Part of a small language model's weights.
Size: 8 layers, width 160, 2 heads of 64, MLP 640 SwiGLU, vocabulary 1024, 3.45M parameters.
Each number is 500 + 50 x the weight over its row's rms, rounded and kept within 0 to 999. Layers, rows and columns count from 0. Numbers have three digits each. The size before them is the row's rms in percent of the matrix's.

# layer 3 MLP down (transposed), 640x160, rms 0.101, rows 215-272, columns 80-159
098:449530471536447507570513504456445439499583598465480515489531477504568436557407564494449504554490612539456539560496477474487514557514531400429503461470523436445461511507531504439556505499545538561510505476630537494498454479525515407498475645
096:544592514548461378415448493578456471535575524476440461473579481492519533442493447471508479475477552472548496464482546564530509464510439453511556571494532467518529593536517510527468516423486434472500498451499547384524388456559567433538444451
099:597491433667552500519465527574561565469498464549445492525527465551488497474513562483532399541365480471480526522517499466488484437451569656408501543456483537490501500432491468586535423460487450491431553482555585522532553460397524496536539483
093:567531480461443543525509386430598523536538539481552466473444443521459591576436592480505517442498488627494590584471415498507496536529456416511536475550505496514532455514553498489532418508498464455490504491562535477521567579468541557471433408
091:459587576395440568476490444489514570502477411521522402510524535527470522544518507532570492610541510472461499504494541423480462571456552493480576485598413450537509452521500472580560549614453525548490530559525475478465502508563449518493516503
106:513518477382488498402547552437569540469465479554386530461427476454576498508488479540454494517502451514533613519490550548462494502510556492510539538506545544498523492528434481485409514467385512466620576444494510501514515595614536504522472472
108:463499516528394525479461579562517564547498455492474447542526503492409510606538495540541609516444506490446424463424540525505486454530472454594535539401474510600452482616482457583507542454481529511587476475496522522457438513500443468533588493
101:468450533492490505497485539558452419539500465407476538548516521537508498524491513505551498546636510484492385472414494547466484558533513540428532562534503470550523471589464481612495594454440570466469466455463450484522359504432451507542569533
111:529467469451556519513489458467471492401579597366519497489452564522539558510541437425419408480424502512585516501444488445544572473492445487452464494482495525567430508564534583547482539464451503458456461537474479583489456531548526515564618471
096:497515519551447503526471378362516428512524414541552568409476446496443464535432529447532438613488500451452523497485438550481529528499439465442515508393465515468469489551553555474552450491526480473492533604519564579583443554493546541586525496
104:447580542439470439580440441464604507488526493531483510554447448478435438446406504412481513505502526590496520489531490509453519498563512427553424588473502428449506488559447587438470422470469543453551558556450598458608483543484513481498533462
097:543659401483511522518595545509481539433520427480489473504469532420528533514560392590505441476455505500488488487444489476452466452493632497534501634592484437465442541521467454543468603553449496430429417572528442450493459520496471523442508490
107:458606452538514509493413520484464517543450476464498463522461531548491431493399487443510523506474576536479503476510504541561530495540511605544512519449526461448533462425550505516408474476517586492507452368409404482516473549454432538562504416
098:493408522473488553499409478438492467442463622463441543516662634401484542472560529515453495541515448478560561523533513512519469480514440525468567441467385429468475489584465503485623511424553558571481529487574566420526465502513503509552462484
096:515578409523612612535500492474564503495455464505491528439459472430459553495580485583487445511505659386525566533452442507532561615520473425440452565438537592437510452566554516547522535488487430514405523445417538547587508535474542503515531483
104:459451472467430529582551465489542510487502457535503469522494596503596452525410550450483469500518497638479535548571453480467523554591543536381522577449432510467506388448489495473583468536414497446584469437588458523570446557466544418534388483
103:442460502424500465475557573557546489445402387530458467581438505599543422562433492498456574387426506521530503530608486526539509519547517533530432536419618473526478426489513529506446472561413442480503451481489489465494493554588465414510467477
101:544539479541569433561588452527509470468490520563542501513520494430509552494482528512628510542503564495530573433505609567554451545549371504457519468575478467435541502512492415551485524482471342502505500599528553473522464440432494462442497421
103:529512488560516575409517459514531479535588471454452449530468577485445529479508506511367451519464506531591551505514518393582555460463492524476510510429490461494468467564505516471372481531432475508586543526545550516506427480502413629528590403
105:572498659378467494500519464549430539497375517576526506492478578481572494509517591535490495515497523530498513492482545534558611549586585465564587421522478486491472489561544513512423532474553481504505494514559509528535516589484485536484499536
097:484387464535451392355538557517515442414439516488494534489548474603407433547580463439426487521427466470423528510439564498450521488494533623490385532506512495509508524531459536496526522552593551472528529440488428511490542551558557533484485458
099:535520494529513419416513504457479430449620434456483521506514613482397511378508473509594461547466417470470595484451515452496492579546532524532538510513521397430480548471502475497492469577514472517519584500530539427527525530422480588542465486
101:463501476483497513450497564537559512558423501418413525473496493402493491502486461510487414484517510460459530425546533551495602482570454520535512443481477491571469592485447433462475459491465381477535473488487529472552438495485549522539462541
098:576381481553470494452524512535548496440490498555609599502494576523586514546543488499621480537439519405426531511419412414382463484558466547498448491463467557501485487526535542451469546532507503503525488503471528465555575521465500451464449464
095:443442590472543408570539502445465584433519536405449551479519446510542588593572514609570529548467389521484564439446532436525451473454483410570486527514472539556463529508530449562555519461466489525480472395514383386548437441493493501453486501
090:567408541510528420525434412459492549533494510612443569547466611488439553424484470445491574473449546514469514516491432559570509502555566516406518351502458552594416483469523468474471468391494519607521548558537484577541540551426432489514442479
104:503560612497448378596538533534524550533435458452429567427521407476466546447515517512562577552598497522496493442511578488456506500593472579538506481539504547489524475521437437470434507473559542477520539428546456359529446514548447470501503541
094:503408565416536507504581458494488542400478555398556524528499531480559555396414495474550463440545496599460445501507545439484555513460476449469513334564472510439537555485518510470446499535536466410498531524619443571500562529454507477534479522
097:411555457524534540530568580576521479489492458456507576519487460492529530468457499456443578516503518538467471525395550525522553542504487475542531443547416486446510549532486548529435455568417452508376505501523471432568604522491517473463563540
096:510601523424446442470503449505531593620488491561493490478463445479502579464478504538398568494423577511510489494543428412415463510577450543551503490528442439457534485446571446435478574528505564512493390502485570563605510525486497524574458479
098:505469495543541434427522509507489592481464510494470472509485510542413518519491483553515458447497510516415489611596414514587591486508447525483523484532516522522603505534474480531555582533535516430459444576561509505586581535457478553519508505
108:477550513427457558513480587498470632413435654581456531561506396525526528552459558514468529525584515574439559540489494508518469464481588516511479516440499485488456576510473469522498491516531420467476548473523542378566581425451557454436537554
105:505519652462521476544553448458483407535494487497516541485484447525565395502541562605447481488469587436439549558519461471527457504493524374484482561580509465508502591572595449515508508501497429527505467527432506504450486417447512507544464610
101:513427501515483490542509446462518522509467619539515556532566513435418463533605607396509433489434520486488483488497488491458589504533592479477421508512534630467517500464561451563538460560484483495588518537553575439685465547584552494465416467
097:435552590410394514460557494512554544479506576466462446548514472493493533549496503529452400410451475585547466555517424571496511417442601573458478515473573576487538526564496546473558414539474502448492500531527488474453455533505498588534558428
100:550484512447573475510416527507518505444488485457633465558467471481573519467484527492490539586540517530450521463555566524467541573550546557493495492468416553474454512526566503509454529454450556516385576516508475552469560510461507436483470553
104:445524599496578496412461437501462547572523518521460505518542467505551547407467532515462476535584569569589519471509534486502574408506500486523435529500435499396453407471589574444542416513561435455528418383490495536501440527448534469473638505
109:552503489517467533497450433518491470469520454587574490535494488434543529474518570536538478481471456558530431398503481542559496445582493521556633458504402590537545453508531556418441454431531500494456454498533542459552446518511512460471471499
099:518568518463472546442531510447568493490457393488539438515525545503551489559560491489478479542534537442578531633439546510453532547536557515522471486538498432511559500501445509551507428540445446573480574481558525517501525485475534518431593609
103:505581520471495509475544523569521466442499506469555468438551639516470521438446513508469485577572461480557582519424491478486503450602505462545558450489500506564461495476521450518472476532494511644525466561510491521593456481505459455549495422
090:454538473492513487498459567535489509580450485359488471529524503453470474490477442499499500444512466483502549573414540599541509545440436459500508481548601573574503485417497524441478625404529493538453501359418502517539549483437506482540513479
096:545426437581525491629586426457516467485488514508570478451502572509532410491534496413613484489506449480529495535409429530534512421562472514548597536611488500606549570491471529412492566430426499448535485568458490493474575554484514491464470483
103:408454454580509520485606555470430435471500562433509476448565550471508533509475477389453479525390482450575449444517478491481580561445536460466469381509503458495401522503504439625463506414520539438615511448572512549393480521500459573449522489
095:436457516544528437491443519557486584558409499542446421438478546479391522536480469431550463552548531451506504444483560567521451534447495398570412464536453488487455545550508538499468477379447455450477557435542446466382448428478445511431564491
099:539395610534556486526490444449501492542425416567486514415499494564527481539408480553487467501529528479528522474587561461507509586515558563619592584487507378472435506480463460524596502536610523373536485417558448485587474527512537442414488552
090:393448518462488478472481496521542463539431489543513559541435567529462450565563517487473527549600491524495482502448485535399538470510473538414633472519469600595446479590581540496482494434486425549468451508524517408566477524463508460595492470
094:518572561527530457413559502524513528532533441522533498527488466501413609500544466522472520486533498483435462477568513529554518449500452484507480611473570438487449548525594540510432390497535422469551524457578519535504534431552456433550499518
094:483549457577516468533455537529504522553460545476532500440503479428520534433404450523487498562566482582489549534621376575483546523531567429495495461581458517471483489645513427484542432457559507434566598523514548538459571554587440553520538450
106:478473408449586541486517437540455512466494578474470465498477476618476581522507457559430505475455407587482478460523477533497528520506524460526471505501483585441397493436582503445535535500479446434473532533478507512497543438541536584499529495
097:477472501528531462494475515455511522368474466483522461511562483553429626437451581447541590498512455396495471400539544504536456456492653490543471467423543500522504503529569509404475436457474446469531454467491530425565560545528555488478538525
095:502408410500503498614513476543533564518463533490478459370552480488525577486545428481470502517589487568441474541466518532433506467523537561457509483458471521588488359405516499466458489417428468470539470506493566524492458469477447505585458496
103:356454443494515452576547504446479464480476470434517496508481540523497495366454483422563549497574551403564506488535443384388512446532464490528479505569633479505562521492531442549466472562450504549504520589492527440443621532555552487516520575
099:580457564526474440526544526484478511506527432503479490473489554548550477543547437496500497529501433441477469521556483469366496449452541500435519356555473459568410507540448488468433553540475554463469490521649499557395463459525481431486536511
102:412481505464494567379514477442494524495536493441573504427517429447493441443466481532499459490543486436446526581453578538528561572470428432536478507437557538578529541431520457517384477486537478381501478480487516502357570578625444486557412433
099:661562455502419520529535423477480511530472613492471595464474521514560616531534517489517552510477554484588579516420495443469558509453521572498484482467450475534529429407522337550481432505385546505537560458491454445518526486574468577518454414
102:538589480477421415517439465459438415558497627422468478471547550560595494500467603508590566409491518568530450492553510481535461517484408405448511477475462536543505451622492544539484504447506427509520512472528482537409383464448444448433470567
101:446438448564441468493493455548462438472494471525526468568449438495532512497477472484519461453480526412461459509382508499566483513420460449460538542434589542414536571452538441476487446444598447488490523474501554598386540434489557528503536590
106:395497403544497581478539571502510537522489418500484471585539403508505436544469491439497492592452570576412445534437504414406534506620522552481553534529401472492422467468573424517501507526503425546538447513558553504467521431491513475535539510
# layer 3 MLP gate, 640x160, rms 0.112, rows 216-273, columns 80-159
099:512516536468402555526545474496501389597480488431419489434546481455439530424530555504525457447472550560563459475460534444593619549549440468564492430494501502528440480500502489545507436439498530568521543622396538468436485459466486562385412575
094:578488438608522462492571523499507515506567411481455523460519418515536456524547482548510581463515272543522491361555476517473445493510510548510477543548531590573512464532456499423496421510468510490512428452462523500568479409421516423536610546
095:427489520460607495489504545534502486521590391524484520494586499547515480470608485484517498420554455491466420524466626606387499450565491500495517520581475622551483543429486560550485476438521529514580516401427496581495490465528485533511602520
096:453566411524383466466480501508521588499493471563482400471573510552386420496458507527582492431616357482534554418509520528506537636461524516455518518506495482535551451467492458509563520550530457519398561511437520427571506569484522527425497478
099:373547451553524506534585537517601607473567477514545522505385477427511472531460555482496500538480496485544471526476493474550509541584419506523537419550486527535534537518428515533500422535558550448456536487475449423518464597467578443412493502
105:559520547499546526446518493567516470463423536447414510513528467580531449552514493451443507451512465517507446560509485477535559497501445488361499526496533546408518494485507581511455478511449519495472500542463495378471491590493489497507451535
100:464506593513492512593555511517552416510409396477508426424503538509362626513481444569575449520490456613524441524583464474514468570548493531541553475547510454485477508471489495536555590531606494538510526492477461512556506396427477475583494471
101:527466551492458548494552455512491510524503508522484555507501532556457488596591543551449454392407494506525439518428527476694449565383570412482506522584510454634463411452384524486456537461415467561442535545496523580523452480506501562581584531
101:517549475489539352541502495479408481556503493479473563532380574487548500469469550503501547522557409568540479491432476569500444516547521478444452592478461481528528459531423555471493466533538536554572451425476423472500484497538467493552539373
109:443481589538513503440412586483511489479549533520496510552568564509496526590533437468433465535508443519517595531438597512604419538479582509611418500511515490536549492461546481485573382434561554499527552499462479463499569574420496518501534503
102:500507472601470388481500495549503627466536522583414432550547508416451512530554525414480455441548520614447532519500514589457527472467480484458467574494581525475470454439473371511448563537419569493493519516575502523512449484497511497548562504
099:605551486556478548627501482586480556573422570548513510491563519451536475461421452416471574498524566427520552449545442487607479452583427492567521608495500544545553416490465492466448509490555554519511561502581487509582587489352489464429498549
101:531535523460565528439468526484469535605519517512537451552475494445507524539503561546481443447460485470529512520531517477463499537544448460489446453448420499484455503429488517576624578529588569489560472443439459496527554468538559565545511452
093:536489504531525491546500487546569556602488578491427571424485509496472483477462476517483535579516404556589489536479448572510594521502395572581550494491486485474600464559436499558513471508532506527513588505495445338452522528482391531492496531
102:561453472553493390593458469461455413605491531451470566566483460514437485486528428504598516380532505437546553455474454461528495436502419451504474595457559490457531482448563468497580505437456435729477437519475479430529437497543547517488586505
091:482467471506540417602495486569465579475501444554464483505480488568436424605526505387459472569574561459479461516445566469476425496414576466536512559433483542575472502533543458569417518435514501512567473481531469562511518504462438523570528525
101:533556516570505366528576485426550425394479491513506479493585418476521537474551572482557463546480506491508544464461557505486496516534475452513443439512498493590529538484608548499567491468541485516579458548470480528474518590579394584484556431
099:490502475427476532490509508463408494534565545614469479539460560492461509460554516512481518490534396538354490467511590510428515525453513434483477513532505520490428526490500495558551483431569520515533613551485465498537606527462503509450615556
099:543479424453543416530556482587503451578472553610479509484497525406481571444500562474444496464427497442480490405486514551476488476560607534556474490506494497554463526503515458488567448444456528475461540572376549443461505564478472444454466588
096:511448452439546444413546502515643511547482504458419479553490512536497443503451491528527576453471417477460530522465486414575567463454557387451441496572499580476448492457504496491526427407496530468482512442541469396512468537561554467432476521
100:562507567545489522431387555452463531561504470452630539526466432511461538471496448532459426401565566500546486510515530461601555429511497532466514540602504468547536532537514489569418543570495456433421446520520482509485436518555521504516482635
099:550447484480556478466518539527491471590540580458480502507500403433485471447552403477546522426487493479519530524502550500494475517596445542556631485501523520469424451542447521509470486517503461464531472475447563511529556473496556421437569422
098:559493573478526502540489567547489488529557442481491477516424538492498565568391518502564570590574482490540534513542542520525532462497449377463497479482510494441491529414560484491543646476521446530531471568503438430641504441592468461464551535
093:460422485489578449515484433424549621449486458485464393542496451464468515533490485463499457502547515469476504431448478442521465550435520492461515490500455596470525494486509489460463475407495539589426485416510509429586490591475448505531551541
096:485488449554549567465476518495531465578545493559514498419535444459542559485468473555594470583527584542513561539527605432552577416480489549588470458473459564570562496522587545500493477535551482511464640486434459362549476482551538562519511595
104:609434500454518515455489625465558464479522544481477419541504433493511572543480516535480491442523501444494424479503503520476501514441488435458527406492461563544517454513538560641542487509487453457392490456458479483496510484491481539563398405
093:529562499485527509445533432589517462459517508568456434463399509486513544600483537562491568580548365443499539425493521514514499450529489390520467467624464511460584556497494508460539519468484611447536492497491507440533505497633366471506478428
095:458483464524567421491428468433642488525516488482397514421464564467456465537463488496490451518482544509472491525503536391593422475456487538569488544544540455457587407470476522471479445564460466490449502567484486429428522567516440507473488486
100:567546411574475449516471545480508405461550433495517434489504551441431565439501420464532505578634523449427442441554566511499412443545504522570454455553494512521460512547529491499402483464469529476541456611519502526456501467397448475483498476
113:521471469488527439622466516433485502632515584558403507490581514526506559630476485485449502488495500457476476555431412554555479512506543454541561459468558564513490446512469415582587525555447551455485427464518548449503501459416469414447517525
100:548456490480499494503546476535558497457535567530485528497501484433483455548520479554506460452591409486363487588383445472428438450570495485500538494542544478542536523478500528445493461503542503491496460488470596453561516520537397520514583475
105:456492399587504467477507517492560563461525473346472493489422531510496498499533476446581551425495483544440507462409556503548534547483478616478477472457519530529436434478422544634465495527454628482522500473528558542375489530463555521440534493
108:483520545519347511487544370341460539565470598504392499510466506518508480448557562458389458531499412488427448474456509617568526548370471493412534548561507474519515520577502490499528445587558474372552562498468461423431522523570521486504594478
105:516480462509520539392575522558523542549579455623543501463523552478477519411425521518515499486546425505513578474447459541608562489497395471486537465559576514566576565555513506461508464473491563559525590580608486508422456593496521487489393592
106:434487509530473514421472562566558505550516492501477515427547486413547390506474471523496486496494467446436443511520421617581510422398431504473494518485587450559492592549534534484458463425515493613539345511518522487544494450580528464422454483
102:470490535586430497549549354524521474494521609570472519566538500501537473580580473445541484547513562523468496518521458570525614508530508514517518443532512532590530507561533434502499442485500526538492496524475509499540441531449469483500454566
104:528461599503605470463477457450551516526474481480461561477453514559518496517467518572471461490519428454488492457525517472495508486406533490523479460493474574459499498587455458505453460436556509422498488511446537406529528507490495540553519532
103:568539438452476580538519575461518480522495509487486466491570562460521467458609522535585499504507532586546444385517516541509469433510486397465533520540426554511449500564581488514601447513502458485492524500535401531506492568475526505475634472
101:490557465415450489468482493541541512601570590553463497399379466511404556522529484566533537487526442426502493429473530456520561513514452493494443415582499514612491496515514567479613533527508575542489651498513510489436466543498497527468510512
097:491411466537432459450465505511478449586526531564471481488400443549561549562515410572516474517542421482473451447524503478582492419523437471576445460461510526424493419411460507531520461529481401550484601559498472509490439504475429458460496594
092:552558497415474434513471473508455404464439436492507420418449420508449465538593482489580469455566489489458530362486514545548594376572551495444452512588444508520531504476564514511524507529540504497455528540498535481468421449497462519594506429
105:483556512553557537495519436519488463436462517645461553516463488513531424495451469529474537483517488518432458433418401507522512457557525520540473492489513498459457456538413495411622539498557460525522437512443378487530513518464566538454489474
091:542535456531512422630501465475563465485547525449480495531652500500546509443532478535630493445565533553529484519477489450466496530496515527548489534496515546430505566514481546511586415455507428437503460516526570556510448442508546390488559490
106:533518492475553507492497460554494433560593517526501452481467540447453565568556510463525456564421491594523512454430543515558572483456586506517507532565526463522543594485534445453541482504518505522498531529399556493549539569462487504487547531
090:578492503499526521541542488443476472537553503384523464478487527489532460532481424484523498449418517457475523565492526473519516518503506548549392437521560409403529435454494428507514549538510501429487475482496444499515547457542512501398467471
101:536517474536495475467475528534582444562530419468490313533476487548438538483504574521474480506515506511545491496469479551546450553504557519574469360543510523491593502456562423487644539472543538439459446410503477456510498429499533498438464546
100:454463513418472427515599519560544561473557541384429621556526563490498614562471471445546468502425581428548527474591460567589543473495524533479511499495508587489423462540580537506477555498453517505518518461386524459531429441450526493495514473
106:431515534476424427534490510445519489462473519542502450477499570481492476400480397536536516444564483516594434462510568530545536428514490469447435525464545514479483531519467508498482414499565516565592492522483407480432490442479601569416497554
099:460571517417536538456530467468508521461451467514505503521503542480438552545458603548474476564445518399518591403510424586510541501492509697475485514506462438554553494470529515569535494531554507443513392497467453472539487541579507496477519570
097:410489503475544429533449520522449516480491474542471510547535464453397426468545481509441503566542495476516562488443457487471614539517516563516521566406517511521504603545584560465472531406460409515470501338426537555477515482528551521502489495
106:533511498526544571544575510582484497554538430557449564494508520355544484476513487440566440520392499516593560359500487454571621562539442535479535462557426455536486462512453503496529493396511514471529559501413493496473530492480489471397539468
099:510448459521517398455549544510507469529550530466554548473459457433546592511506567516536460454438549514405481533441521485530522502496474463425516441438540533547494537477512547523502480483517509465541564557502587523569490492465518585485528532
101:545564495495579468530540405384527450494513469465472517479508599528563523538512485475527428511561471506515491553524528471574498470450459541487481502449485488518581536525544533420573519559432478622480598477545512425528533465370490401498692510
095:557526495466530515533616452539509559576539534569533505487426517491568501607477373543547375511489483457541539498513467465551562472484496526529501606519531474482478504467533569547557438413471617451528493477589506437481550649485455540493522451
104:572548492410487450421574501469465585548458585465471495492430432525505428469519509457487461577505500437473456457476464439494517482510555521425465489443469495466483374535484491531529509460463483498366435468494541592414528470539480568563529566
102:450471608559499416568460539541529502467434522527476405492462570563526458379539437510452417526511609401503363478480506426514486591479532461540541506541462491504504488541546530503568461420566490449525448509425495474545440472532467459532525560
100:521542494488489522553468466507462470442494496457458484469430554498384522559525585515654476442453528526584477454521454457551521482560554549520563545624450501488425550545529461503498619553426507420426545509484537492424488531514483547459477617
096:345519472510494505564457435462533540462532502509488492555553507332595401562505504464481536418536486601508424478529579523515468393482494573541484516496545448434525575514479618508506394456466592500473449546489479551487588493546499503511493438
# layer 3 MLP up, 640x160, rms 0.11, rows 216-272, columns 80-159
097:553570417524465445542570560538509522586589541446494557525488537558536487527446637499579554500462522465519531542554521559488504524451479531541462498511420504485503531474558492639564493597427556505560534595565514519489437530490478445526387530
101:617507507509523462462499419573463619429487602535436394518529432554470495576585501375454451516449439520467490573415436477589548435540537561536480526544545490578490434468452556419553499463532502564526495552490569512472423554468467543493489548
094:419519459511497445521470513496501557481436408483530408521450381438523592421593415550477527502487514465419433563491435540454568494486544586469450476506502522501536514466488508506536483529375462497532486425550540594533449452504547563388452523
093:535512457480549556553478498494468433473435522468502564585532492452588594477486499510488439458585450531399486540449500496547464457567442524480428485525648488511514482445430581470505625497496502427576489508508551520535466479514490524547567521
097:497530417486520501495475549476604425503481469535540529494473538490532454460502589484513565460528525519468481451518519546548581484446465446554501467497447534516579445507520419523483510426463480517391371483505580511550523445496490482441420535
103:487605487556564462486460466495476476466604485548502427510472561425467463597475484594548414495535517499412359552464459506493442507426454452496546554569465568472579487504489519514445482506456486501570543556480531584627514552509459533470488524
095:505461475542511525545491465473525476508442582494558484478567460425463517568451462501510533504542458427526505483471498443502509576503502433476562514408501495519562542405500560511526568477633532481504608503470529466626406570511489449470413519
104:469600555629448481420609460490494487471498451553551554572478544544485510505440518528541559521518621495515555477563550521522604558539561497543430468521517504504558487540485522474536408522459437439527534522528500457495434422565446500465508506
097:519477495519535484438555464493612491420436428559507516402536450477515530544529516472468458462475548436569536546469543445477539330538440483577512397600529547483569493541544609484528482539502488527490544596582554522490445455513599453494475533
100:519467461521567473457514483534480471487517471430500467452526591501466548507509500480511457510536452517491423457496483510467504517409508448616473456545586549497413532522514481368538487518513425559507466501545480526381520515506438444627530496
101:535452520570508370488444469568429512489589479475532429499436493437553527535482561496511622443514461534480428560586525526513470513585542484489499544587461512558491432497515460583454562390548520548444516580407529489592515416507475459576464510
109:559524512670499562447504385534452575463502449399500469593475514521485395530540488564547485500450381496469488516453447508542469548534474484482563504412446476494462452475488599498576585502470579584478495436532528445545488529536453544475551418
099:438458442517412437535589480399437525507502500522505490507397545590525565477457510628528447513491627559509620494530500498455495511504506466547418492517551511549502527511457560537445412448397490506489442453518433515528573475433461356418548605
087:541519589521502483495508422509422500484544522557561436557469586450501497516502468463489514517471474512543497448501492422455499450466449480472479533574472420587391513474483394391556527444457518531473586595498527551546473499596441411443412573
097:576469494525431490482482509497435466419483471460510475527482424509434540594457537535524522472514487431563559448487520495545528464536437512563484537516381522533460513526553437479480489600588524466417495578554508597499518523497486483453663555
101:569520504525495454503491478507551407516496544505376491404499446484430445454461477577557527514484566539530538467560476497510588455438485560539483526514419454464434557428477434467515560605592515526526511570651473492436511536491531583498548450
104:397474440528465479549447542543485476456512537491448435448526549556544395468625415515433473414538620497495434521566533474535415401454548522599541542507456454559462543516453480473505532455479545474550534450438571535492532524516406513575470548
096:488464487518557553571529476586480436421462514483490474491543367533422589556462588479361499572545561443441553456434443447526495455501580457444530563445458480551423474542546492532445448464400445537510467509414402482471450513483470520534479515
105:435452594550542563544514584477539446505518431466442560297520556523535413425437484491485477515528562479479532541539496562539579431494478497566502503419489558537489470480479594546433496485500385553498466617514407529461516537521394490489529428
099:473524528473502486506520515411525483553528460502513536585408376445520573548503483468492479449502493404595481425520438522566530500407515396642423534622514488469509550531585437529468475587436505562447490563490535447493451431559500498560509489
101:512528456482544476476464551509538485514487540616517580475458504491586569487415407488528470485479567510481464479532468504419517495520521455498502508577480488549514561456601448460440507562455578505479555494504438408541550449499518454339424564
095:411527518533502505639472512539501535536510447514498489463479510497552497523525508530450583557551465561470566639560652539535541516511541449512483521510440409553490522525475498462510489542585509541535465465531437488568512465429487533544492580
092:491501495510577516439413534589465439549470485487558586523438540484455472417467498403450468477498478518502550546598566497417585504542469518553489569562558442554480478476595445593534556473501552479524389476504439556524568479484393494563472524
101:447493540563456473561554586536544504441482514418549499377466501500536478502509513542484390484523456502509506483454477600470485553587461481536451530511588510561529402488456513478592535509521540527480499523511371542483487500413584514428547486
099:480543451475476658479408468500428497495513510599584473486512505497526499489445480512546495553526504514590585559523554407514507502513485528590498538515563520447614404593557493535468572527426506454485541385443448472509471484389491447565568517
101:479503477501510460502490600532447498481520472427531467407530540479524483500423558483514505498570453499404406530431464525451487579462486516410467527610590498512580553490523454513474559469569472470435513497435482552482441482570497469542606392
093:454617443451454495532493443564601391495477507468472534480536511415480526581511463515500517528524464380542560456557514447429523540583497457436566543472424458470569520487522583436504471483568443489509387493404487539483511569425508446456472513
101:465578454557570517483512534471461571398441451527465520525377581434452447540488477440465542554321471515516496560495527441541479481483518481597456544634478550544582542502523470518400471494497482517482478519492585572454546433558541548423420474
089:507500462522514614498486564527548610480486480513540469607492553519497522360512570438422428583525477545427546493472526526523521450487567416442566491447431529544459568490469458518623551539492531417568530435497461494434481522435450441554629480
100:450491469490482414499523516490556556501497459467489586520487640523566465518556447456583530501594493533520475437525518517470443548582528411512582488545552458470508488526570440485464482503494455565420604504458486538627496554521512423454536423
102:511433604484456494551520483529495481479503393474569483534488454457509455471540488465555451485548456443596459495508594553488626528450479472525442493548529581473497581525464479495489488528453521515519529579478407483523456591396494521493435523
104:467521406535532518425543488490582561461536500490471545535624564530486540476570471488495533466494434499548394497453528489395497495533478527503508571402514440526498523487436534542452480615486472434585511408501557509499602523460469572543476457
101:533555477532550459480449525493498488535455545468478494490479598524463466410530521490514665496485573587453492555497558440484506517422509452468507497446530376560479498510480429546436475469516436536522423468608522602566527487510440459436473589
099:459532467480537467526534461507465452393527457540503552428410422520500519483462497512516482586578464504519478456475503497575560494474487452489560480572449543488459544445526515501473497507536531511647443587591548522473495531551518451489478559
103:524466495515519431564475540552431518555517473581511551484483498586593507600459481493520513507505476485479574560465606549446467586624426587500458459429483529459453388509515447499525517495537554477433580538523464519482548548409450588468583434
101:445422513484480548441521532504427440499520583473511540528577500511476453472597486504502540592492494453538477506454587473563403522491433521527463573462582499530530534514414544503472499526476558476450503522524478488462526446475531573515514494
106:599483488508501540576565427510558487512539502483621522544532531548497489540625492426469514402430451508435455459503524495496523450455454458381468363599613519467495455532498525506487360489512526464451527495466484513500525491447503444573515619
105:448437343479547532525472430543517483547506554514476473538522613531493498460501431498499565478566525464451474495490507469596439498514495554431495492546560476559439519470494526510444488525459569493494604447475433482498438451467539554368503537
104:492543521546554544564565401527497508450499570533509583398516482579444537503577543520512491525390533471555558515481567538610537432490555509593446547474505472525462496425502465519548472567566507551561536562460381553465518518459495534495556496
089:399417510480444492450567544474495520466516511651537509526495532671529542593445555571502576568514616501547514350515546400545531410457566449495385507530406471520562526516500440496555482491465501457560484532487463491531512514532505479498526455
098:527491460528519523471422537460482459569562465410497493489477463472429582532471466489584568443537452536490527509592481560479499519433479495482548453522530516438611517404537391464415520469487567443520543572453537507471439435572541488522514421
100:488480550521507425463509455501510483529449450563509516548460538611493570511548460469528507398461502479611497448482441584538439519478526511571576486528488549529504473506483438503554483442576515529551510486491400437449513547478599485504454461
094:482527460399478464429579475555483496446566536596467646542462463515501485465566552580505505524617467538466562475473508447544550473495493532487489591528514514436536486498377524457533397564486590459585449589531477525559501431563561492500400526
102:441581509547471430563490549526531584414445427386515443488465510553525507464397449419511467539439488509520504518516452538495469531583494466572407505391533499468426530474474513404528536542433517487425438431504515473476495455375565468394476615
088:500539519510457525465501431519487451445494475576529398518409551484526527465462445485490525466458531450511521492492461558503541521430473491551465542582548478441495554459472452567521504473529626457549482575452478593463503490467509460465518425
101:590523579458500608498452478491567387491496484533478422579437550529492401449434442585494550444508625555580419483390501494517509449516560479523462447529520496485496440495592383498497502528476489438428475522514536456453451495516513525419447489
093:517399518517416525542431541439470539472548413460566512489610465543429445513488477441542519551531525490582468455477427489544385564479465513474418548471546488548461478494523482459491550492445445515506407506544421491500459494493447547576480485
104:536403469580490589591486471451493493447431456482457531576562520501489587516484542447428472517482465492499395489489490479532433564563530624500514554581534471477550577528488464558467424504393526546546561526565450435454486608454391524504421496
103:458469556505569491577541556537408472554545517525482455503446551475429539523555490492440448483501569469401491564444417473404414372459411527486506514507537522502433523629544420601502487431474527512519581495473494561379605559486510484590523390
095:516431542473577476424500559508500488491524526522493573564523550563497482452472502438468442475433466407555429453565432475551500537431470535499605429575483452431457536546453470490511492486535482558442517445558501545460568536516591493435544487
104:510442529571611572463371429576471502392508571460492505455553448510582424543482454516549586468434574508486515510555530566515478472449448483409398446587515610545440465505474402477503458444546486560563481499446397471510456466492519469523519508
096:429591529540582521459552557502530473504537425485488531461578578525546490516489566496525437543449438557496607488435492485521572575579495499459435532497498480519580488492491577518501478555510478486479457473523512507441574415457443525465429483
101:446496473557474507515513521568386539636515575540572601499522514490423475437516438463433476523519531525466471540444541519472500518548459592605523538575516456561415495524397380500489427542453530594585547470487585498469463535395489538518493503
099:493461487547505551451478535558551507468514521489453401444495497567490453523414573532468532543490619546432501460469502392531453531523527498437512629514404456519460514486463522483515544511562437487525496554501455393481515562521444580514521442
099:474465432472484529431548521426548532525433440556489553500457526511502559546481570503522489468447597454422528463571563471494511406492445539515477560467543543549504522487534508406455416553528555521506509477511474497503600429567576504515498416
100:458518531515504560477434408525555562578390499536446455380526396492501432494474564457492500412438528523528491531480535514517449558494522505516523480601592575503520508478515556581451531543499457513463434585490583600516551442404509505520438444
106:472433483488520474479390489524406439464496533501460444563435519513413527544515530472527464413528443536437530515585451519552500543454524474578433518410556477475408481474543519465518601523472402469510569484491374469415585453407554425525464564